Weights of a small GPT-style language model, trained from scratch on English Wikipedia.
Size: 12 layers, width 128, MLP 320 SwiGLU, 3.78M parameters.
Architecture: RMSNorm after each block, untied embeddings, normalized queries and keys.
Training: 127M tokens, 3886 steps.
Each number is 128 + 32 x the weight over its row's rms, rounded and kept within 0 to 255. Layers, rows and columns count from 0. Numbers have three digits each. The size before them is the row's rms in percent of the matrix's.

# layer 6 MLP up, 320x128, rms 0.223, rows 174-210, columns 0-127
107:157143167162111128099191165112077111141126163109152092131167116133078072119114139125136090056167086131164123144114097140101081195174096129126197164100100093125072074076119095104152112139118138133153175154141120169119186146130099088121099064136142144110166086137133158124101137110109165126121082188134099084061102159084144195120187141140178130117115146193133148124115170115089152147148
105:078071144112140131095119101110154128097111109145076107156112078115156152139108087150090105135134154134134127178097191117088152147140126195143117128089135071132117140112122111076108111132179098188136126118117147118171166121145120140148115136104118149139086168138129088128121123119091163141014177166149160154152184148127140113082152089155150041102169131138136164191190186198143083137171
083:192108186135140130124069142175112043132132093092139157133206124136134127111113102139152086108175061157113133168132166091116162137149129110161114145102151113179103110085106117101161145143181091169100134151059100094189137122155143110127111130107150119174140097117169199138126091115163161074095143116130081125104159151123108167148088130120177091147185192105134106176117116145086081141189
097:155144166130142084112114133080121119156126128078132131137165110126154145065160158095077121150174109094136110110134109091157097107122128087110083165107125174161150107160119090110051123166148146122066192178184053127090112150124138073052120128151157085095190130145115116104090070117138130109094090152171108178124135087143172119100139144108200147106143127165148133137073120142111131192187
109:127135089097121161063111080117114136123088069185175106154122154165113103075093133104135109103123142141162074124109100144086121176149093118135151152153072125103113133203113125130173159079160082168085158139081176151085176130163141100068113085134084120197138098123117121176137166149148090131125147161105082135130130137125083135142072135157098080181174110166130172127055084160126108155128
105:120123102157112125140113161070136100158151119133087095144134102130079139144172154079114152180142101110081093110153128208060143103129144151095137187171087116135156139148110118112164089096175137161155116122065132199176123112115131114207151127140123121132082149079131133136155125134128122162174157096147143191129139156148160142145085177134109095063136146134097074114172166139206165194185
101:120079129112162136165151130120138115093179133167109145136145164096189163102096132126111066108140140086133070076112117092164178146144152113113125108134096059144075117132125128162088163166154124140128169146084144123174132133155172110107188130125086135113085174103128139120183161126183163122177061089128167169072105162174175161117164116212099175150106087157168095133073133135149095133106
098:117131126076164122102165133159107151126100151173072136094170155137149189095159135128204157121102169169093110120139149081120125143082148121091181124115111186075112188124170127135116118116104068076107090110162105088146159096102081122167119178098131178074191163105107113129227160114105114151077118069108138130117169117132099161085148121105111107091102094100130117125164142113111107124193
105:096131111128112177132201153117169144173108219151184140099111134141139130107111142199086113162122116097081098147089112166128151143142162156165133088079127162094122143101112189134171151090164144126132132106097096128155180162103153119150093223091153123126082161126109131065175161164115143124128131109166133159132147136117115153106167222122204140121108127142084152132130073136146168144083
093:138114116124147079117134139136121138128154111133142141111141083160082135108178115071120123134091158127161161058144180139179123157159122109093166163074112089138125097072126145128145204140162158174071174184115053145126138149074145095156075139148119142072136094152076137146097120135195153177131141140182154181110208144158160141168106094153104120142126083105089137150192157111164147133107
100:131149094131110114115109168087125072141135125139084152135153121166139057092122119082141147121202125089123161156141123083133197093155094135136090102150138139105153114184092100132146128161131167107122183116221086167150133143150144145101093183099104098129160093091099112141108069131120149152156162125109115097142105145099131116076121078215120139134050107189192110067161141113162092095128
091:088099132137084131095121171147144133108093118133150142140167116166145071091049111127125105105198076121119165136078085096132131130127142101135116153106063126106097088063155128124181168171103129125119175070141154214158088133182133188074173151099083094083155113118130127098170110153100086150145136163148121171131165105139138137103087093132181110137164151120100166106151135152133188088181
103:164103132105118089148112178105145099135095154117086147152079205138197122115161144127165146151153114117113120138047140112079154127080181152120147072136103135184128123101159122116122177164149153162105102110123124063128035104195164131134109122160084106103091109144119134137115108196103131162077114062118170137127100102150160145117173119066139135153206122092119161126121126093139127112061
091:124105088124104086120122119102129107104159099166199163093093097148121210113157117140154117114126088105087116102140080132132153171114140095160155213180074153136164108143139082153156211115128081197090084144165167135155153114124117120120113164132129176138190172136130111129131049207111129084091128123121150074165154159147109152099156156130122158113165125143123136069135087097134092137095
090:111196167117132178092118090046121165176113205132131087167126203134126116131108113120129113104153113124106110125171112131129115142094105123104187060117189125105140195157142127171092137144143173062092110139114154096119132130109189176068156070159089117174136171129164070122081135120174154150101112082118147152109147131076078117101140168116154135150127129182082135114096117166113125136110
095:085113130093156098117174124124117161106115153147072139162032123143129105099127149114069138080143116161211166182161099089053090128182066057123052098099150118128112134108094123075111135122117130137134154156118162128042134090116142156133104139137118138089152112150137132117132088138077130182087097165094138131149133120044127118125096158114173092133102114102126115099111174083147127137104
094:189121151144175134120087145138117134136103125094150117158088132131109137120112173132139135118093124072079152154145096218081119089170124136116147159172094164103093132097181075165166133123158159129158149141157176097128102137142142138092075083064107110108081019154056133105115129130101058133084133100074167117137181154133107127099077132107159133142136100104186115138132172126177153151138
096:058185106157097128106089120163096092206103144125131063152162175127092171131184077121175125104129124130131129135161130104127153103129164100074150160215120156126126134176161120123119167106134087110140131105135059126075124076127083086065097134154164112107121194159140161084135110100123109145096147097142124148152144180166137138119154127064173164116155147169152132136139166154152179183088
098:109097136115149141173125122151141131188143201103105137062177158149204125169154109152162119164134144098132146157207109091143118174157115107228122137127151158147105171160107117114105091072135102064085115130094113083152126148063110095154153100172120140117110134146152120115158171167115050097106113103181090138094144107114124151124159110035116144113159149161105118136119133169114104129174
101:138114105055087122109148186119170086077131119137111122149163153103187169121122221119120125183149111164103154124125122187103119124151127163097152153092103087149137076124149137100093139069140085092084114125136151132126014158143122098135085133079138129067145163095106153137129081187180143099163115101116136122089082127151084139111125146132139081113112147135092083127108104135050131156087
094:129160146098114128048124122146140132107160112080071088090178136173120109122129159138089121147133136156042097140079088086083105123144176168137077105098119171043109103138133136105155195119160121156161087164117119129126116104135132205101120130171123210082105112125175125078084161176085107117129094149152155122096188151076125088140139128105155131128133118078140141161086106074118119128107
090:136183110141101141066188110145145135155175187144097138095110114166149074204151169155127105175139096112136091147104061168154094120195152070128087131091115131141136132174142090170093106128085110111127131156171146190173088157119108083094097033099139132197118093143087142109132127079176119136135124165075113093136142112100081154121166161172136131138125119123086110130126116112156097150159
093:146069131138090109154149150187108101076143141109103170123127131151164106137129066134088180124139095096149137125118125143150102120176073092047050140103178170124124190138172167117152160110103160157103142070098125125151133104169138140140111108117146018171130144083143156175078067166129167097157119093128129131111118144145073148108095184151147166131097081118102163150148111145152166097115
103:074113090100129144145123078113146091103141127110176117148109088089127143150136152103118149136160063092108096109065110100138104179161144101108113125156153137105139190111062153101137084142094137042174140097105115067133136066121088092122108125088130128090126125157095168111081124151171036202104143124146130144141127104129118103120104152115128129202098169153175165061102117134201158127119
092:051058109072087063164148102074132127115159138149138142104085165110149158097103111118143135168131106154114102157089087146113168080132160151164119109136139125152122110178140152152140069152106119085108106150124126050142200102167117120126118129099135147077119066176142161179122104091193146104148132115146110114120172103143134131147105210054145105125088153122136061109083171145144130076135
104:110125214129127142086116160157071115148126130092125119124161131147124103123147109171145105126140119092184153076164139113163152155145207106091097155154138099173161115105136134148109143151033101094137124128151055151126130136122117097157093152177136125106120178135103134155175174150132138087132135187140076097103118163128132139159069108024201176099126144120143126146140164122157045118098
092:129120067136144134186164112098116119144125159074145108139123165149154117168113100150153161167123189074175115129104137145121129089166152161114092118171088175103041144130168139125136083144119158153089166120168120145125172058093138117063147128087111107149139138105149125159166105141190097080172098060114115163130134154058173178124142110096122145119082148137118137065059161147162073119116
108:118080130120140123095094137114135072077117182085101110110083098167128117168135090130170165171218107186076111158108128185156092119110126132118015131117173173106180160184138148137095164162130140159085136080165151137143102104128115098130148094147129146129143151110142199159079135111127131149138141131122085162090158092162131119079134168077157058139135130120094139126115180156153098108116
090:215113128103062111119137163166204159156115130167118154089131126170104142141061112116129093110107079155129105114115143148126096110142141142121158148097117141072144113138063132147139071083092062147084113116190065159119134128141123067121096150128149167124159167126061098097169113053110117126159120141179096131094138095126108172098101137128153079115107144213159120172114159093096140135102
089:144083135134082066136068136043166111101169131166064127112119150125079112101053094078146073111164124174112143133145104140154099075094150154132110200181081127149163069178134176129157118157131118102100154156090145146151126132154151114135121167095193121056123111083134179158112135111122172137124098138108128143156142125129109154102154187082127101110176153163128086107115090179117150118150
091:148086188080169113138142072089138201107161089169128136145123171141099107118107183110128111159124077054090156056074095066115096190161161150121144134137113147091114111123135106137145129120152095079077148114124168141146123098126121112093218112110070164069104091070135106152115106123143110167170179139111126086162144121123063139179094115139108102107133135131105136149115127186128128091148
103:089092195083167135141168114149128053166111070129125132106158115110162094175137141145166134171121119114122145148176162112109101148089122190138084156129147134142116127086092077139125118129100113118181118216146093128118140145108069061155117129162113138162191168068144146136122097077125133079122097115243128149110135096116143103150135153126146186129083128116105113136057098110117092119168
093:063140140121165130134091137134125165159116101114116124168098146153216137165200121035125065095130126128164144123135134167130123081128125172131103100142128097176070111096126066079140102104133136112132185122141108117108150098106117085158104086163149124052117114144111120147074121142089210097145104154147082096125128151099081095139171102145164190148090177100139089145158131136170096077133
107:167105207134099098140161143175138108172168086168099140151131175149128090104168109075147093130110191120124139129168101122146156124114022156146137132162107125133122168098100060091145159105161157131109083127164098082133083114139114131105107177123104115054130068102092151158155110202185098168129092114129133169163086127192144134149150162120138068078155115123092138138132099110115160111113
095:119140134111195175114149140163059136120139163116099117142131106148100125047127103095080141125105053059185124082119142137100114179096140067109124181074150148134114161179093107110153119119106105125111115152105124085138133138108098182097133145153046191102142132131182125168123099129077148169095146139139117129081099104081093130115183094105114155135150114176057138115067085102151115120107
091:173133133114097086137143144119120184143156109168118075091160116080134099137223119163131079061084178145145170154130101134096165113181086136132139123125120137132169119192134129133113072114101041135075112146130075148105118150171164122119095107135115130117112195116118132136106196155142111136087136152106113090094178128139132116167158098132173137116146111115189099105133064090106080212146
104:149128133117124152071138093143149121119142102098161093127124138159169099160095165149111167122168105120135136139122089153151122122141110129121121064093162167204114144162155148127129091063093084122155125204110062197120081143143103106174136124177140203134115093110183126095095084087135121127178173163095179124083166168112123112104124120048118192100117121067173156118157084111111138091112
# layer 6 MLP down (transposed), 320x128, rms 0.209, rows 174-209, columns 0-127
107:212127126097125077086113143137151144182135138121111130136091152063158165191090129152151180189095146133118130151119087113123114127110141099127104109204128138134108110107127137090134140166119146166125107113067142116181184101147111109104175084169092146127231113100108101145164139093101142093178108128217069189171131145150119099100142152160127119111116145091143166144086103146137168094084
094:073073072158104132113117152113100113215131123151131110116176145140120115172133146155152116142068147129119133142072037151122103108087098127114099150157095097120143082066162164126160116165078106165096122155152111084146105163112086119142122146131087153139141093142079096195132151131123112113153088130102046105137167104165090085164159123129134123090090170180159112089115137140224145137094
091:063105134137172134148116144132090198169149076137167124144186137098117123139119134160095127147124127095053092102127094171121155075072142116134144085170128092121120125124157168172171128159117229124133104139151096099135110146125113093103118145115159133142074148176111168132119180107080184119136116106117169157136109128212133126136163111179080116080130079055154134072152109084128180104110
102:146126160131111142154108107169124193128107141126062141110118145161113110119048112104123203135130132156115176109066115188114133176125114073134173082150162061167172117091168088152120093146230146074147111090114174137163123119118101072114096139151165146171147068161143135145146161177117111133170139096124122077101157104183152120132143067151080100113168139124122126162129106139156114117096
103:093085106142135176045152155134104147093156086151128050135118104146119157094124179155109119118065112122161163186099103142151105101179107121148124152191179151156126133049104095147181134141135066129132143098145122090150157126148152130133111150062139170197116066139142128173091158139115175084119103067103120111141107131139147142125144190114093189130089131134153169128144115183157097179137
101:134101151169154104156147121120130169160184117189134138053107106153116145122179164133079116151149142162171099135089120210095080151090147089157158154158147183110056087170155156140178090056095134161101148093127153143103099188106117110151118081117138117145150136083122101123097118147138133114136150111144086113123152120129134149108150109124078094060077152179103154147080081135057171104091
095:167118141091112220151089160134111082104179093123126174156126095048132147104151060117072114115109158107073123147140151159099164126153107153135145139137130130106160141114088152185151160116111138122148099158158169109086074058134105122126126120165079178112090166135143110172097080131101140156137135181075114099169136082107146173093124152120164116101119109131094112109098194143044144113188
100:107084130111121070162150097083102160087102201126123101163100147132119187168150118061158042094150111091129188104119132130130124229124145120074170142133124142150163088141110151138110146088078140120187147133145073181097096117120157110110085143156139143122077131135070078160111113135117102122097121199136157164140184087139063175118147140181130128129107147088121126129091117146123150151107
109:150135124064100098127155144132135110188089172116146146136141081122211123133120126117138097147169139056099155188156136109169129121132101125134126111087149107158185097156129059142129170093095139088166106162132122107188086189083079106102165090148116139107088114137137129132129033101146158132118173102135188119114128091122130087176130150144142144184100115133136172097113065149102146192068
102:097145158158104142158104146133106115156141094147075161086092144039143126179130116112155151089127114157166101147070148139095125131173064112159193148120142150127090091114184172107108123120129116123167143121104151153099099132127066140112116111154101096129099078116119157148173080091097162165174067132170099094095130145118093164147131170141144077087112036126132088191111082153071164105091
104:075086155126177086125128121103098096148185101121164137136166080090081162104183144094105125124112100167109099160130162124139133181116071130110069130154154092150194137104144114149092104116145149177126143103109137199164097112153123165148133151131128137183096134148132136145127100211130173092066163107103112061154097179108155171099136133135127195119166101156059128088134124134156204138096
093:126096128124140169083075079122135156166028130118151080166149109082109165100134105119117122144171118107132113110078110148103114054163120124161143118169144110092153171160050101132133111137134182166124176137098144086085098113130095098087134111115198123094055168139084122086092200131093150134110139127120166133116150116106102106181130066128157161162174136172130126143200117137159126162144
098:172128183169158106129178127091148102115098166054123142092148131164068126087113095152093156060152168138162107102155148120166122110138147170133095157119058091116158142131108119126157075127172110150087101059133136132116140095082114059139093104081137125157132155089098162150104071147132135159095162118166178149225076142142110082138118135166150093069138116124176126097136131156138141076146
094:184040109134205087136091153126136120136115079143119149109093114104143140148143147074139126107126127137167138089094150107128123182140091084121113115116126124093173103129087098122128117124128091116160123140109179155076104097206170150128113047115123073133127129119101160148138134164075205150124119139153112069120127089125129171162097184104132151152198042121073115140122187124081127115171
097:144098093154176107134137168128124115088217122135127111152150155141096153112132080074086164130139132114121143131131144172157149121156134139159137151136128138148105140146095138086133083142155114185139075119113109109139132110142110119110146141114151135146131136122146134145113000106163122107145085090090096095078142168132122063149122166153122120142146115115104234134122088122150157122120
100:167058128147121100146110124146152116115193156070093121148083154111125072138178142102194117165121123140128118186087142143166140136144152153087084128089082144168071102107128096116115149173140127098115101093131143179078134178150154181138095138086159115133131079172079147137163179201143099152103103131135113070143141070110116124135065171146140146106106116106143086114124131198122208099100
095:126110144140127153120144158129129097140152105142061116068139142088137115100105084162085103122143110155093123148090209077109177113150082133121115109149137129153063154138140102168141216101123184162183077100101106125113093097076109146109113128136157157147139131073066084150080138137147153184143131170105098146162131184149174138188116170188139097171091103099080128184151153167144143101157
082:167091102067127075115171137078125105175107129140116111149107073116138089110143093098129084075138166136123115160089217105131130118158089138086164123088194159116188137123169144125142082092117082154155096131122056097159094111129156101137090133158192172119134185164128085202155097148167135134144113115104133115155110138065122117120159144108189132122142081098134095118208103144105141157142
091:174096084116110073097106098157144094114154146107099143141103128151099110099140107175087134107106144143090129114074172152200154092141074131061131145167122115114161173149173043087123111173128095152183083069118143136138098100135122143152108147124124160129139145128170132163165049124201113087171080136129102122124185157130136075134113167177153116122124129081183168198156151114133165125131
097:111121111125189117111120127147152086107148080100143061111131090106129140114138158135114112161171131126197170090096072226147154106190149091151088142149126122126096115102119201087102104095167147125090090151108193116184105074133085118175143088156145154134119074130116123122070175113116121112142094154155124133062123157171170048103141141115106090159097121145132168090113180124166118106119
096:124130099214138137069144118144144150082080204106147149139113114146133147184089120102110136086116117155158160158132082126101119121168193114067101169109087091139141154134117128119076109159144098151209162095104173140175111093137165137129162102116165132142156114106085121120106166154122112097090039099160201134087171142141066117173121142143085099125125123159138118087120136153137067126066
095:123182117148128091117118185158139129190193083132160117149106102157149164110102120139146160207122100096128126158129132054127133102117134110102179135132183127114127147169158136112140142162128122126148103100145100069171154093139123137141162162133112105093080154125131172136119000181128103126115215166161087093145146147110128073159141129085164107104161101130129140116138188110105142139129
096:129119148163148109147114105096131131101174193144161099071134096054137081126099107170146115113168099093171156138130164133109110134085057144111084121136137161149114123149151167144161130154092145097118154078111136091168125142172102108145116154173145128197145154180161148150047082156160127164061169137108101125181054113108085131062086122103160151164108117145149080109156167162143142068122
104:142083154180092168130129141063144098145072194111142121113136171085066134154110104142085158125118189110069107133132104160133072152137126119113117084107136118077163152066170086097070147159142123150123123117110154131139215153177103067074110098124110081158145169124121138167161100143137111145118092136082118114148130158160161105154100118139165090153139177093088165108164157148165144187067
097:124130112113130105153216097125140120144093160093067101104159107182158102134105132147115104100106103117115096129041106095136137084127112150093119084129098124129111071155143124093182122150163086136107109129135117102169102131154098113182121051072180136111079083121117137140092136154139130175107109076138174139171169145141137129146132104148073192101061093149185137125113161170122204060105
104:160137083142102117126127109140168156157152141127087165114116135098132135128157156117121151171154123074083114144124109170078123169114084133127128148120102169146091128142146150126200160112101147083093134069084112116128182165125104145079148162091181083106145113127124134175138000095164115160177110076100110086124108115149072167133147153173063133134184144102121120082127137116096171149156
095:185126145137123163145080138149141159125115111082085133106120082113083092178101108130115111132162103182110098061154137108168068132107078142071095164061138132104149162189077103112104173120101126146172110084103081158152144152075170112111142163140099147142158162143140092137151070161124108116106163117098113119130086107122138135046167136054191102182077134171112113149129151149150145077100
105:087098135126119192085179121109096136144071135047114128203092119145129153131100160134096131144149130207099123084125107145196157115109059175130134110165138084136150098099106144107082105137160091131096133120142183184120130138147165199110111055092146180093107125159183109073068156089156160150160161089107149115139136151184168125102095131091107148138130128137136110140137120149176134121086
092:126118126184133214156083113138091134149212196135111113132113151117097102145123088081099148135091052123139087152141104171104167129152135140076163123151103128178124187158122146142133121108056111122110141109125065187090099178114123144114106084142148119138123119134082139155132037122128130127141086141108142139171063094089152149142180126208087150122097132168098088101105130156151120096148
105:116132111116116165125158163177113132135000157147102082182115148142137162097141175092121123107098159167158065166157160122164095172173137078156128145074133201138138168079148134155084116118114156087150142140103169115118106105095122125113123106171172169106121139130134126119114213144087108127121096132124147160154080147153143132118124185107129107157103150191125091155189121117117132118188
097:137082113131154154194071175135104110156139132152111132180119139117158166129135125122049128191110119154013142151077154112120093102167116126132128126154120094159052165134145128153155112127152158148104127159171181059123137145151112152090130146122061093118150122114120094182135081095121184120157114119154141123152135097155164108127148095177143142062121173180128075167078161143129126135072
096:128104063133134110051072131078103163119182116148149122098136098134176118153158156156118128126128169155117116093149108189131115105075144120026145093102146130208113106119137188129194107094128134140166132090107154114101154153153137139092130133166118156105096141088092144201116132129103104166182118119109135157060119138146104103159147172160052048102129120159145157088132132132086093142138
091:134148151092077158063120144181110160174068129138166096157129145109136112069091098081085152070121113107142104103147123173162165135140103110176122139159152075106129118133141065118130126247169120101099108116159155098175100154087184106122161095122131147124098088138093114095155138163161084110113130168151127194090144132138151145187134131113131123217096133165114110089132087136149169136108
107:138136111130125185128067148185142143120106161131094119128133109167122082162088143161074169042142131157114184098177131111144161104109087144167104101080092074131154200091071095160105115198153107134161164111106132109123097081140078168112106122089100131106142135204147122112148152094133116142109190171168156071173138125150123187127118103167130098143122182138164160137073134097117100124120
095:120109099143148098131152147156122134113110171112115147151204145134157119141109196104109183148151082161147074135144093151129088167114158153153153118116099108157115128074142139105102083118127135158157124170067149194162132109146120175113149094096126074178109090133130082084111158122162152124134147156064111135123135245127123050113142144168091173097133128095165162115118154065204153084138
106:132150118145122119090170119166094161164000135131134161191098181145092148137153145065140126169168111103118102135136088108146092120097136153140121105121127135100138174114132135117106165127126181118159136114115145104144118085115090082109136112142162170118154122114111135127127255136131099150138107126193122130110093127124153144152118104129114113183087160119113143133103132107137189126144
# layer 6 MLP gate, 320x128, rms 0.214, rows 175-210, columns 0-127
109:122153120180111140163129116095117103134098104141100072134133065104145139168100140135197197155150086166135154125083127118106173089146156138103117146150101117071139165106108129144221168188136085162076131123097129062085129062096143113120116106136147161075174142148137084146182104111075150081096121088105115158148142137186102093121140086154140132108105153096184142106091121167201113142120
094:139169087147118140175164168103133126129172197124142143143088154093127091137133167108125149120136084120083130155131093157159131131102138190178119150150151167131101116121100155166160128126159210131094115145115140157188186119165090093068148138169076115134146124120190146088145107142136118092094112093133169129113090173216109128132102100165078185099068110151162167107168098134198137083084
096:087099065107106075132176139140098157121111145144120121128197121143106130039069116113124150105106109091137120112178138172077121071133152119062136142119144179148114116100108106127127135102109075086100110149170124127135135054113091091133078103193110148149079112118112152132149158085106113105108161073156106128052135150109196105165127175160103117129119169121160126129146174078080126147206
109:133083104157149143133169104186154139109104110116172115102106122138149068135148140108135167131141179151052165144141140134103149085149174108102129178114071246108102149152125166053137127153123159133168147115079129107131099021151116138132126151110165161151117144123163111138181161173100174097153113120158208125130129124119139087133157081162137091080143163075147123110090090137122119124098
093:087138144143161140130122097139150146140139155157074128107111132204129113131112099143101143115115100177152120145169137128107023096113071163080186156209137169117135063100135107145135099164111086206106088148088135138107098201121159141189178122065137087090087098071108137153143171096103106127123139147091107097175150135156173167082127116127184117094099122150126129151150126109117106111115
106:139160134094130174082110124140118135119127077124117174158109161139168082106118133151126176100162106156039161172084147100079184150135151126118150140092147200113152205151137157160105114160104097148106119147128127079138106137146114118106107106134071133145136184127134132123124123094125165046132115048135099110108163106102144128059103197110128136097152072096129156168137032143089121113173
111:167136125177142171148139103062157138124088139095131082169111129127127092150154145091138124121169116131115120104152102152200131146152078180053118184130125121122175141101136150031164103107085127130075133101085168160152089084140132154137127157115111179133119125123137032150086083141119082118092120114091173106098188137036123142141089165174110125104107148146108163129162111129154165132155
107:126126094166202144159196185147047103083137170136094120142173096142149132123131133155141149126130136107084191138141166118105149126192175123105172142144114140162149150177175110119124074075110152136112134114103126141118125046153098119147185149113144075151196146102137056134073121124137144072146123141068115156093117152087166143098161147123116173069145110139175189147112115097107105141114
099:131107145083120117094105120129168165138106105116135177146116081122110012102126171132100111121112097097172119118097136157134078146164110115128128099128128070106153119099113114110142136186222114070089132138106144170166160114111213134141077122116134150136098084167075160133145110121119170137126106127131154132085202115080079120107174129126152054090123128082154144107183149143085166100079
102:098145147064152164118148144106126093186153102095098162174181139138142116128150105080154133157155110185185149138141141102147165157117140139122152107157119152104124117181136113165132104157110119106092138093127119119175173209106152076081110118066155207115177164125117129156129145168165102122184108159119128135165106115123208176121087157156086100113177116157105171146070114180115096182188
090:152159126130160165162075107171093170152164166164132138115091163192152158177175149089056105165117139164161117147159131091182147144151179196080144154129138124170107175083181160098152140127106147185078135129142205117115172125131083143126149061128130104142114097158159098126098116156124149172123128125133109150073081155145128122125119120055130111086111197121142107120127139057109117095103
097:150083156113126115132169185172144135135172108121147147144075148178084109111170092066129073158180186150102142095134121140110185139093110098055129160168153106168159135129129179066147169083117148128114088107120114177072129154112140068150104095081068134131179112108096158130186152176127116197114152118170124106131111098123121133086139129110109118092068135189133157146114192162147143129127
090:105129094128149100111101108093117144162180108112094125160175170133123129163115072149064153135088090082145131100085094129144108142122144125178169197174091140133184120137117129150111113135128134162030193139121112171165129095104093177125200167099125135141094144154142090121082096118159114086193123134159136090155127122090092070115179110102139127148098077118176104110107063126130070124075
096:107159167104133168109085098127101141148087174070121103129110117169118183081108176143105142131148122155131143078108135128059098109069146140094167050134176118134139182133179165172073144122117139077095087143089015112140141130104091087089135102121109111115146127157141079065119164097130159151118151145141104173174157108083152134141135159156133177180150116139131059127099117146088131101122
095:137101090125097111151096100149142134199092112139151127086122123151153211143068096123096150115132084101171142105149171107087021163168163131130091128144109101182149130068113205144077104130125120097168156105038125140109151156141128153082124146143121066092150127175129100110139147109095087101206127131155093119179131117156173121161142151105152144122125100115136165136095105100177150159145
101:136171074121135155156147161160116166166097091036073161142174112091102181144076137108092147074118065147097151123127077167100177154145145104163132115172086158120113132154161135096110138165149150141165116194101127132104154104126114176090118134136094061173119117151104146135105183046129142153137164129087129104145118117141132140178151142138165091089076112181191076119134129094086096141118
095:230095118134141149138146132113164131172106068094180152129155118090174139156082188147156112149124189127126144125156097162128153096144076155106144083110116132135153121091166156110139096145150188127120106154092169163135134193178142154129109121150122172149157141112139148173137146100142104110161139130022104040140107141100142095145084147127168089130111121094167112157140135152110082039160
095:097103125124087121114172164141100075156109152158105123116190093162139153132130142197153100150125119148115081073117172070147087090111111159137065135115142155151106088161174139138119164063063086054098111113167123084100134137081131085151143111139104122087140135141130144178117164201125146111116119134193137146136125133168150082136073124141149185050103186116089114126116132157088139084079
096:094122207135148046095068128117131156161138121112101112122141119104174121152144120107149087150070146145186139136071160079182096142149114143133119150152083177140132151110133167098165151084140100143099133111086113129148116187133117124152118143120104103188129128080184143052134124118130089156104193128050187124127138108151142107130103082157178095153092151147071142098142184135056129114087
093:097152171135079132125135140147156162107095097104145070083179160087073136117192142099173113165114119139117156198154104113129064134147116111140117132159158162153147115127133160097183197138110150129098139167136165158105110094092183097130099169136118065173159166180159166124073079134091124167100144148150157126132154057075138107093123167108202152138188122124134179164096145123118154138169
098:130181192128206118121188165088147163142088102100167152107168163114140089130119142140095168178101148130141116143156113116107118149145185134105120161101076143122146133101124148115133098130092134070104107123064119117137159056092182135161165170094086101138138154176055134140123124079100058086167121127150142175133095059099127117118115131108131133159148144146116162079174213087102129093096
099:203143098130082145111132118138120081122115105121102085054155120113151121150101132209098172132156128134175132101120131133121086156165199135062127101107165166177121154179121099054141128133130139146138097093119185157077107134139102154127136076147136188195143134109094142129072088138143103157140099116108091111140117123167187129190078149143130086187138112155094161094141072135133149062135
099:058139184069133099138093136139142103164103114157168133103121125129154133179099130080074190108109137077137144129099097123091111103137152126212093178136134158120142168153102141152145155174177161085121088084121112104062101168141073077097107122129092116120094081167130141191119123155142124048120142106165103114170115133123119131159143147140127213148167115076163186090117128140118160145085
099:200110116172109157172160134113130194108109105164172134152174148189112131113098150110114095167123073117133088168148141166082159136128124151158133149105147155115064157142111161123157130140122167110092188114078138101121148093126138130113179106132134182126153122140081141123138085087149101203118136153156127069124141135082170166122153083139111140101166142091055038119090190168120128134202
101:152140142120090142101127095167107077089064134099153159114128114157093097112148134140146168123121146110182149111158166129142115159115147123131110125159074151101166163068136122141080203093129150102065105119151161161116160110127059151155095123132121137136085148119086163175133158091136097135188121138128099074063144166143129125131078127206114161226120153140094122125081136187158056183128
099:114148118093112087116219108111135164154130097094112153109112104115146090147188131138139138105128124144116126092089138120112102048117132142078124188128124136082101114132159147108096141126153109143094118094075122097156116096101100160113097087141137141113070112125135154147115104098164076077164083078169173107122158109148042150122115129130188080122176148111131184191071145097127124094018
110:170103177111101142158126102180127174125140103106133117113130110151124131137169135104126083123112147094182076095090117120117120106137164132131192121204155098160103154107141072112174115101116178136119196140132156158158142087096089140169130167087130148114122060162086155118153096186172127125104167119114110117180121165112074176098147091037123171073112167135151134130114058120174199126113
086:081153125166124151127061181130174124154158148152142132124112154116161175122066121138148138069071131166134124119105166123072136124122145140193146112062070077085121150187128134082164116147090182156081109151151148149153114115082132152080163144188162114107139136173064138133083125136178101183104157098188121178127097123106152136125096123124131039104114144088115101140065112134128118112161
104:115105104116131121144190106107070170154137125106128156153177154155130114099171151164154160106061110098115127062163159158175104126152177123126101066145132131065188166119131142192165154131078160109124106156133139099109145151111073072064117122161122109157104163129083130106105088066118126187134083090095128144075120138156151175092126192174088074133145140121142143163146160149094081107165
092:132074134157122088126127128156177160150141164157110131142114090074100131174158106139158111073115108059163136085086161153130101153113100103120142131131106064153205105159078096119083203202142135107114133099101118139122115126143178084108072096160146121115111121139180138110107133174178087110087106077061122118095126133178138142137183099137148136124069122071138168124110204155083136110151
105:120110123175153119162112170152114099136099154085144140128127109145107140152087170095138136140112074110124179070083151148133094112122169146161061184147148133092187131158174102098118083131089124106152084106164114138118114150119097157232153122152143086104061102117150084142135218145136081154147089146153164176123136189082098079092107106088121099105097166110120129132128052150117108103165
095:153119108158138090109160166162133125123119165190124135105152196092103108113143135177117133109115078131136153071110091145123108152169105126124127126148164131078127152224078166143099143138073124203137156152106074113117108105208101160114138123189145079121105185164184116137112127121060092137069180050158128149161119077159081151145124105113075123108145108085129134099103130109151129102133
103:176152158141147127147147111113119181106096187126116102099192155148117136107071153122172140144123162118182140116119113131169109101162089143151131145120158115168122119135087080160163064108180129109138125097130147132141100161148122156092106129097119125125103146141100090073133197151089194101113161186098218194118111131057190137062117115153124180133117124145175066167166107139080106165158
096:103164070182133097126147162168125065155063150140091140144166101117094140101115188135112125101134115155111119191103073112151115074117146130079151096110128143143102105118068140130126154100152093106128140162095166175153160153109160157125081132110134133112108136099151171119148152120113138185084130215114082097030153127072077145112153091101122128113122139135168131105039148162164072153104
097:128157129136152144075129148145149084179094142106112117165060177199131170091063178050143164153146103045154055105132100136113066143116159100119125113115119176143151103102118154150131140113119195120130125096124173133103142137132099107149147140097124156141101109101149125058119067111131167141112096136166119149151124094143100149082142163089099103106098150137090137160054165129045174118116
102:151083112155130110132177123228116138135074125100159140157104132119090102154134153107146194091106072066136139138146123126130106071143162133132115186136141109165127175153127097084124169084129156143198098131159132137088137121193047118143136141099207093120130085117174131160153124078123126153131145173173169079147135107180104086141136115069142141124151152104078153119190106116089156116167